config.toml
head_dim = 96
vocab_size = 2048
rope_base = 10000.0
beta1 = 0.9
Each number is 200 + 30 x the weight over its row's rms, rounded and kept within 0 to 999. Layers, rows and columns count from 0. The size before them is the row's rms in percent of the matrix's.

# layer 13 MLP down (transposed), 768x192, rms 0.0435, rows 747-767, columns 160-191
128,171,179,165,181,187,172,183,160,201,169,185,155,147,217,202,214,175,143,181,244,214,150,180,213,279,213,203,195,216,239,200,163
041,200,214,176,203,213,175,202,186,147,193,257,205,218,210,223,146,169,225,216,233,223,172,140,192,185,207,245,214,172,181,169,175
116,182,188,224,261,197,209,222,206,163,188,61,167,216,234,150,222,201,166,207,237,157,206,190,232,206,231,203,257,191,215,159,224
090,163,191,206,188,196,234,197,180,223,235,194,228,188,174,173,200,154,226,191,197,242,180,237,158,200,165,203,181,184,143,165,232
095,206,194,190,218,162,237,188,216,179,109,244,230,199,200,192,192,178,272,171,175,199,200,193,193,198,198,194,201,141,215,142,233
109,244,195,156,211,195,243,247,191,203,215,216,261,200,200,154,168,190,239,184,223,171,208,193,222,209,175,255,213,229,213,221,168
080,198,204,234,191,216,200,221,190,156,190,232,252,230,220,206,260,199,205,231,162,209,213,160,194,159,142,221,245,183,231,229,170
113,184,237,176,193,229,215,147,195,213,229,203,193,175,198,164,201,248,231,211,196,222,202,168,191,188,183,220,214,230,187,164,219
059,167,215,211,178,190,186,169,198,145,189,251,222,193,117,205,235,113,193,193,184,199,187,230,211,209,228,191,258,167,283,199,204
102,228,139,192,237,193,198,218,203,200,172,135,274,216,144,192,211,251,212,218,223,206,157,167,235,227,202,251,215,160,175,170,219
098,224,237,221,194,175,168,152,192,190,204,214,202,266,225,172,155,199,261,165,229,201,164,202,162,197,164,193,201,183,191,252,160
068,215,242,199,139,243,176,204,221,164,232,153,166,255,181,184,191,202,206,218,190,168,226,261,218,257,227,195,263,224,228,192,182
129,257,241,176,227,209,173,203,197,147,195,221,189,205,171,172,198,258,211,167,251,218,277,189,215,174,188,240,207,155,212,211,145
107,116,246,183,190,213,162,197,192,204,185,191,188,162,167,204,126,211,218,221,231,208,204,189,225,136,188,167,171,201,225,228,197
098,232,212,211,214,186,207,198,178,244,171,234,220,187,170,186,161,241,236,246,151,186,200,164,186,203,217,238,202,213,173,273,214
076,243,164,217,175,178,163,165,171,208,213,212,219,200,229,219,199,146,200,221,158,220,158,211,278,167,181,209,143,213,255,232,214
109,149,202,197,191,200,248,208,178,201,213,220,204,220,194,233,250,190,225,182,230,165,196,217,169,194,185,155,181,195,150,200,155
104,165,175,186,136,237,201,227,195,203,204,218,234,161,200,194,150,238,172,172,213,189,144,212,203,198,189,191,174,183,192,230,157
097,241,175,207,228,218,213,176,203,202,215,207,147,209,140,226,194,179,204,200,168,207,213,199,218,163,200,243,233,198,246,221,193
068,176,176,220,217,180,175,172,194,184,195,207,176,160,232,233,145,227,279,163,196,228,194,256,183,253,189,185,212,205,193,219,154
114,187,216,173,175,180,145,201,188,203,249,154,203,159,218,207,207,120,174,245,196,187,141,188,186,171,160,191,154,243,202,157,169
# layer 13 MLP up, 768x192, rms 0.0578, rows 748-767, columns 160-191
055,202,188,222,187,200,205,209,204,221,220,227,180,214,211,194,281,213,180,192,202,206,212,255,208,193,198,194,170,228,195,206,182
109,182,134,199,219,206,176,136,234,242,206,190,184,232,231,189,283,187,239,166,217,197,245,187,166,169,140,243,188,195,288,163,157
098,222,227,226,252,250,184,123,153,166,219,203,171,242,232,200,228,204,201,181,227,168,194,210,197,231,236,241,198,170,253,201,158
093,201,243,181,195,233,182,212,229,214,262,207,110,201,227,225,224,189,121,184,214,215,215,221,181,211,232,191,201,217,152,247,171
109,207,197,238,183,230,226,139,173,262,226,209,155,233,196,228,259,196,248,161,212,176,232,230,175,183,254,248,176,202,165,188,198
093,222,181,208,129,199,195,182,218,262,214,221,165,185,212,170,192,200,167,154,224,169,205,230,175,182,204,198,156,216,209,153,204
103,228,199,242,211,185,175,240,223,205,181,216,183,169,254,238,230,158,197,171,234,255,161,214,228,179,228,199,207,206,246,237,244
070,247,192,182,194,240,256,220,215,240,186,170,181,176,278,193,175,251,231,213,233,219,202,167,154,171,156,221,168,179,119,226,252
091,166,268,188,186,224,190,158,207,194,251,247,128,179,268,204,212,181,196,222,170,253,192,223,210,192,180,206,202,228,209,249,151
108,255,239,182,224,210,205,240,200,153,190,216,210,165,178,231,238,175,246,213,187,200,270,161,153,145,214,151,219,196,184,233,231
078,205,192,202,223,158,216,185,209,232,173,201,210,178,258,208,241,211,201,204,199,207,163,166,191,138,184,237,190,201,201,239,193
124,197,267,244,200,217,241,176,228,218,187,231,226,220,231,141,227,183,222,191,183,202,262,171,180,183,248,178,203,168,224,211,235
114,172,283,201,195,208,225,167,190,238,214,212,215,244,207,171,261,176,185,178,219,167,274,201,153,189,198,194,254,238,235,215,173
096,161,203,254,173,177,179,224,255,217,263,174,238,211,228,214,220,197,204,207,196,182,188,286,217,213,231,175,204,238,202,186,199
078,159,199,187,225,206,244,199,240,196,204,212,164,194,144,220,175,196,206,177,262,179,250,222,146,232,241,180,225,180,185,196,155
107,247,208,196,143,188,188,222,244,209,197,219,230,211,265,154,167,182,203,198,168,200,189,218,239,195,220,178,176,180,189,156,265
098,209,204,204,235,213,181,216,226,217,240,227,199,187,195,198,201,168,213,209,183,194,233,126,167,242,191,185,189,191,209,189,231
095,196,195,159,190,173,261,217,229,176,192,240,188,238,208,187,169,203,173,195,239,161,188,235,234,228,253,207,120,175,197,178,214
080,240,186,197,180,230,228,208,205,211,202,175,202,226,187,163,211,192,157,226,194,164,226,151,221,163,228,216,202,234,195,155,245
108,224,205,220,174,236,227,184,225,200,172,225,180,176,153,225,192,233,217,147,175,158,207,233,208,152,183,229,235,164,225,238,231